Each number is 128 + 32 x the weight over its row's rms, rounded and kept within 0 to 255. Layers, rows and columns count from 0. The size above them is the row's rms in percent of the matrix's.

# layer 5 MLP down (transposed), 704x256, rms 0.0517, rows 396-404, columns 0-127
size [104 109 101 108 104  99 105 100 103]
[[135 137 150 133  81 169  55 181 129 155 141 134 149 152 102 113 139 103 118  43 126  50 101 102 121 122 130  76 138 156 168  64 167 134 112 165 115 110  99 169 129 113 147  94  89 115 140 161 105 121 146 103 104 108  94 214  89  61  69  46 128 167 165 104  91 118 117 138 154 156  56 147 135 182  93 159  98 109 132 128 137 150 106 162 169 107 178 105  98 132 132 146 118 126  95  82 211 134  80  99 107 184 121 100 127  88 103 164 107 166 169 150  87  83 166 132 173 128 163 116 114 120  80 104 145  89 136 190]
 [145 159  49 165 159  52 147 129 152 136  84  76 144 145 134  33 116 119 171 115 160 103 175 134 122  78 171 146  81 142 123 123 127 124 143  76 140 191  91 134 193 150  77 160 106  66 144 127 109 130 126 130 120 121 187 132 130 120 116 138 169 122  77 126  91 155 134 149 164 131 107 134 104 163 106  91 131 125 115 137 119  76 131 158 154 145 148  64 195  99 130 195 121 138 146 200 115 169  74  72 158 123 142 172 143 140  89 144  93 102 150 148 183  70 116  68 107  77 131 140 162 125  68 165 191 128 199 168]
 [165 170  91 177 166 121 187  82 141 142 191 109 115 132 122 166 158  72  95  95 159 136 100 108 106 125 180 183 101 151  87 112  56 220 144 140 113 122 100 103 123 113  98 123 150 117 137  94  87  95 155 168 122 164  99 146 170  92 114 160 104 179 139 136 100  85 176 141 134 140 100 115  78 127  90  73 161 191 142 148 106 135 118 180 138 152 134 129 174  54 132 132 165  96 135  92  67 123 178 161 157 158  77 148 128  71 143 112 149 117 103 125 123  88 117 176  86 134 175 125 145 129 116 103 141  91 121  70]
 [116 177 131 115 156 130 104  95 112  95 133 125 139 118 181 138  98 139 172 132  90  93 109 175 113 167 133 152 114 137 133 163 127 119 131  90 117  83 165 118  74  81 140 150 134  92  75  76 130 124 136 100 125 158 164 109 176 120 121 116 134 107  99 154 196 133  79 113  60  84 153 129 105 134 122 118  89  93 113  92  87 125 177 160 164 114 123 147 124 171 161  77 112 117  47  90  78 150 125  85  97 136 139 141 117 181 171  94 125  87 117  87  83  76 144 108 104 142  93 132 120  98  97 123 144 157 160 151]
 [ 89 159 150 152 102 157 145 171 132 121 114 153 192 139 118  84  89 141 122 111 134 116 106 148  95 146 154  90 122  92 155 124 162 105 102 126 123 135 155 138 104 177 200 170 143 125 171 134 127 147 136 115 122  77  61 148  99 104 144 134 111 125 145 109 147  70 135 123 171 168 212 172 109 108 103 157 117 136 160 151 167 134 141 144 123 115 126  86 172 162 120 186 119 110  98 101  95 146 142  79 120  70 171 140 216 166 131  72 108 160 116 119  99 152 160 100  47 166 122  99 144 152 113  71 163  90 119 129]
 [135  93 139  91  46 103 162 151 186 151 124 175  90 132 169 140 109 125 163 111 130 121 108 158 143 177  87 171  90 181 212 202 166 118 152 143  39 147 192 123 121 123 154 131  72  81 110 150 108 137 110 149 126 121 131 114 139 185 140 158 129 105 121  81 148 129 127 180  79 132 150 142  94  99  84 156  64 140  98 168 167 125 175 166  99 162 156 147 128 179 119 129 156 149 157 102 161 110 157 163 124 127 116 140 127 160 118 103 117 165 145 116 157  94  92 171 154 131 148  90  67 124 124 132 132 124 105 145]
 [134 150 113 163 198 126 132 134 175 106 137 124 159  65 106 122 116 158 201 145 144 100  89 108  94 109 122 156 127 120 100 101 117 137 104 127 173 150  61  68 136  93 177 131 134 161 111 104  50 128 137 104 123  99  71 101 140 198 105 186 102 194 141 144 170 145 102 153  94 125  90 100  81 127 140 109 175 142  96 118 107  98 127 129  96 101 136 133 115 121  67 183 137 128 116 155 142 138 118  60  90  96 172 124 139 187  44 139 110 129  61 155 181  96  86 106 121  85 138 162 131 128 113  88 148  81  75 166]
 [123  83 165 156 139 162 111 106 155 109  90 158 111 174 121 104 180 126  90  56  99 131 102 130 101 151 150 113 129 155  46 134  80  83 148 110 110 135  92 127 161 139 104 169 157  91 197 163 163 113 156 127 156 154 119 157 147 109  98 139  94 127  94 168 123 110 120 100 106 113 156 109 152 122  80 129 188 102 180 183 139 136  61 144 103 134  75 194 117 149 123 156 184 107 107 158  91 152 126 130  42 138 125 122 135  92  44 145 116  96 135 106 100 143 167 169  82 159 151  89 131 161 103 158  93  80 123 137]
 [139 127 100 152 144 117  93 144 103 175 197 168 136 155 134 108 109 156 104  97 146 104 124 189  80  77  76  76 121 154 152 174 112 135 120 132 138 124 128 163 110  78 148 142 147 155  94 119 147  69 111 131 189 150 134 120 126 123 172 134 188 129  88 184 168 167 104 196 107  94 157 158 137 127  99  96 108 131 128 146 115 150 168 148  47 117 187  88 131 209 103 155 102 118 120 108  91 141 145 174 160 125 168 115  82 150 184 135 170 146  85 126 118 141 138 121 182  89 148 119 119  91  90 143 149 118 179  96]]
# layer 5 MLP gate, 704x256, rms 0.0591, rows 397-404, columns 0-127
size [108 104  98 104 103 100  97 100]
[[146 160 116 139  86 166 191 116 215 181  97 195  93 133  88 142 126 149 145 109  79  75 176 120  96 152 117  72 117 119 130 146 152 139  93 214  65 147  86 115 130 107 102 128 107 210 134  83 141 182 145 142 113 141 134 154  89 143  92 153 218 180 120  90 129  75 161 140  66 118 141 118 195 147  92 158  95 114 155  96 128 164 130  98 155 135  93 115 150 164 154 111 109 125 135 163 178 172 133 132 108 195 156 127 132 113 118 148 179 145 121 146 134 192 117  87 137 117 113 164 151 119 123 113 116 144 125 135]
 [150 137  85  88 131 138 143 124 137 140 128 112 146 183 118 113 118 116 148 121 144 144 163 127 134 189 121 138 210 102 155 200 114 126 116 143 147 118 125  42 142 112 120 142 131  68 134 139  88 146 128 116 147 202 128 158 134  92 163 121 169 200 161 151 135 121 118 156 130 127 100 150 108 123 136  62  76 100 106 134 132  93 179 170 142 117 122  93 149 134  93 125 147 121 184 105  83 163 167 126 151 104 174 103 126 103 164 139 122 162 160 145  87 164  78 172 173 190 143 111 142  97 170  79 149 187 125  89]
 [146 155 149  97 156  90 126 159  82 127 159 134 110 105 177 100  94 165 130 146  93 117 148 167 109 161 129  94 146 134 119 151  97 108  53 146 123 117 105  78 146 120 127 170 118 123  81  80 112  99 187 114 124 101  61 107  55 149 212 159 140 154  90  68 162  93  99  68  96  61 148 105 143  77  86 143 136 113  90  60 150 105 126 148 161 129 167 124 144 172 158 127  65 118 145 106  81 119 122  84 103 158 140 230 105 116 145 115  90 108  95  98  79 103  71 174 160 145 136 115 192 113 163 125 128 111 103 110]
 [134 103  75 139 163  66 125 149 106 136  95 127 150  94 161 104 151 141  71 158 111 139 220 208 161  75 141 135 185  97 177 176 128 150 120 131 133 144 195 133  93 133 144 186 110  85 117 209 174  72  72 128  71 160 135 145 145 169 165 119 211 154 179 137 123 129 102  27 120 100 126 106  92 101 112 151  69  98 147 107 110 109 183  77 142 109 119 148 120  68 132 141 156 127  94 120 127 141  83 142 158 127 140 131 103  96 116 121 151 180 142 123  78 120 121 154 145 173  89 111  74 167 102 143 106 127 175 174]
 [134 157 135 126 134 127  67 144 145 114 149 140 111 134 105 156  92 152  91 189  59 132 118 122  97 139 152 156 198 171 116 124 119 104 101 186  91 128 130 104  96 153  98 101 104 123 150 109 130 133 232  83 151 153 120 116 140 116  65 157  88 116 122 209 148 161 115 111 128 146 120 111 110 142 122 133 145 103 127 131  60 125 103 125  93 145 120 166 140 158 190 121 104 135 139 117 131 123 178  85  94 137 136 134 123 116  87 153 104  90  55  71 175  97 143 115 130  94 188 158 143 124  72 105 102  89 140 133]
 [111 139  94  68 115 139  99 139 156 157 118 144  97 161 113 131  98 158 130 125 141 137 159 205 166 147 156 104 155 135  94 169  69 141 154 149 113 118 124 126  49 147 113 130 109  95 129 116 110 120 136 144 111 118  35 155 135 157 144 119 138  88  72 131 152  23  78 116 123  81 110 112 142 102 113 133 125 189 122 120 126 101 124 140  75 138 149 127 119 153 156  69 132 160  87 168 142 133 131 151  93 164 173 142  68 163 108  71 141 129 144 109 146 158 160 163  86  84  50 131  74 128 162  95 155  94 140 144]
 [129 100  88 139 104 120 110 190  89 132 173 143 112 138 109 132 101 131  67 182  83 161 135 170 102 137 122 104 146  86 106 113 138 118 121 143 255 137 105 102 115 104 111 144 132 144 108 163 140 167  61 129 125  95 179 119 102 141 127 110 115 111 176 152 136 116 114  78  93 158  94 167 115 160 154 100 146 101 159 125 136 174 148 192 142 185 145  68 199 151 112 114 142 148 118 140  95 161  89 115 122 141  81 135 138 113 139 137 113 111 172 171 111  88 123 143 148 164 123 146  80 107 228 103 130 177 123  90]
 [148 130  90 145 191 168 111 144 135 209 172  77 180  93 122  65 103 130  75  87 111 132  83 127 102 110 164 121 118 101 128 151 101 134  92  98 162 139 125 125 112 114 156 126 126 119 100 196 167 177 148 151 108  84  55  84  18 117 153 146 165 145  88 124 153 194 135 109 142 105 122 144 137 130 120 146 117 154 163 103 116 143 105 151 139 157 136 164 162 101 164 129  20 161 181 117 125 162 148 122  76 146  87 205 144 130 122 134  89 131 139 139 169 143 137 167 115 135 103 101  81 174 171  80 103 141  88 147]]
# layer 5 MLP up, 704x256, rms 0.0577, rows 397-404, columns 0-127
size [105 100 107 101  97  99 100 100]
[[155 180 160  87 125 229 142 167 119 115  92 112 184 156  84 148 159 167 150  71  71 157 113 109 128 109 110 126 159 141  91 174 133  67 142  94 170 133 107  83 148 111  66 115  59  89 161  74 122 126  38 110  72 127 120 166 128 101 116 105 143 127 131 132 142  67 162 119 147 127 129 127  96 112  93 126 162 130  89 142  82  98 140 100 142 146 158  98  85 142 105 140 147 171 141 169 167 152 166 158 113 104 142 156 150 125 127 156 179 171 154 104  68 126  99 110 126 143 124  91 121 110  94  67 125 153 142 159]
 [165  96 151  99 148 130 115 111 105 110 205 138 142 116  75 113 114 157  84 165 104 107 118  84 188 121 101 110 116 112 179 136 155 133 125 133 160 106 119 151 130  85 154 101 182 123 125 162 177  73 100  81 137 126 152 124 104 116  70 109 114 109 175  61 137 153 158 140 130 119 137  86  91 127 118  85 105 114 169 155 145 160 103 128 128 165  52  78 204  86 118 187 173 182 138 165  77 155 138 145 190 127 122 154 200 152 138 115 190  84 197 180 126 139 120 116 193 148 145 174 164 102 139 155 111 112 151  88]
 [143 150 150  98 166 109  97 102 137 138 128 126  60 118 113 150 195  97 115 113 146 125  93 129 151 214 152 193 105  56 148 134 114 110 115 107 132 167 127 163 121 161  72 116  73 159 138 136 136 145 130 129 105 161 159 144 164 154 144 123 158 107 186 210  99  72 198 108 150 114 144 119  98 193  97 127 127 104 161 169 120 184 149 124  99 136 223 131 112 106  23  74 171 118 121 146 126 111  67 112 144 161 111 119 179 129 134 161 140 150 170  96 125 114 144 144  92 125 136 156 100 142 112 178 145 177 144 197]
 [151  15 123 149  99 127 122 109 122 119 140 110 113 146 133 121 106 135 134 128 143 142 123 102 133 157 120  74 123  65 130 135 144 109  96 153 120  98 135 160 182 161 153 138 183 176 131 137 197 169 139 128 120 100  94 103 141 120 148  87  50 174 125  92 110 141 125  89 146 150 185 116 162 131  95 168 117 122 103 107 148 121  89 164 122 103  92 130 114 149 156 119 128 129 175 117 111 101 144 115 170 137 184 108 116 129 132 151 153 103  93 166 194 141 144 191 130 159 118 134 156 165 173 122 110 132 129 137]
 [ 99 148 177 128 119 103  83 108 121 163 155 122 101  91  69 157  94 129 134 164 102 118 165 141 105  70 136  83 128 106 101  43  54 159 129 133 185 116 103 143 136 177 164 135 130 130 130 137 122  74 147  86  96 159 168 164 115 122 102  88  87 106  95 137  89 122 101 131 179  76 137 147 151 119 166 101 165 151 144 138  81 136 130 121 136 106 109  91 133 152 151 149 126 146 123 164 146 170 198  92 128 150 124 120 158 127 174  50 174  58 145 111 155 138 110  83 116 146  87 125 192 132  97 109 124 151 136 136]
 [107 186 135 124 130  94 171 104 129 120 143  90 127 105  55 127 161 116 152 145  59 123 110 117 148 125 125 111 161 152  54 128 137 122 126 142 132 152  99 167 156 142 170 124 141 124 153 112  27  99 140  85 113 129 127 113 120 155 121 120 115 104 109  82 130 135 161 145 130 104  94 156 161 153  99 139 139 160 137  64  77 128 114  65 148 108 158 147 184 139 142 125 133 164 138  52 112 174 194 146  62 119 128  49  79 157  79 126 130 105 102  98 163 162 136 115 155 152  88 115 123 163 125 159 103 118 121 153]
 [135 138 137 142 129 138 165 143 114 104 171 107 141 144 166 181 190  91 111 144  93 129 125 139 129 105  80 103 127 143 115 180 143 151 175 157 145 121  73  51  76 107 159 150 141 142 120 107 125 176  76 125 148 158 169 158 117 138 144 122 188 143 141 158 142  87 144 167  96  92 158 173 192 125 167 130 140 125 156 151 167 170 150 151 136 147 106 119 174 126 134 150 163 184 157  94 147 158 181 167 169 175 139 134 142 197 164 103  65 121 184 171 136  74  98 186 189 176 109 169  50  98 149 129 126 122 158 132]
 [103  93 122 161 119 127 139 113 161  99 135 124 132 128 152 152  88 130  95  51 144 172 148 132 130 146 199 109 106  96 199 117 113 120 102  77 113 125 165 115  86 121  94  96 169 111 143 181 159 135 137 142 161 131 129  99  84 138 211  77 122 153 135 113 148 184 139 158 104 146 124 119 112 165  86 149 122  83 184 145 100 125  55 136 121  88 116  90 187  64 140 181 132 190 166  68  93 103 153 135 182 156 106 136 144 124 201 139 146  78  84 100 103 150 117 149  76 116 155  99 163 139 197 152  96 158 155 194]]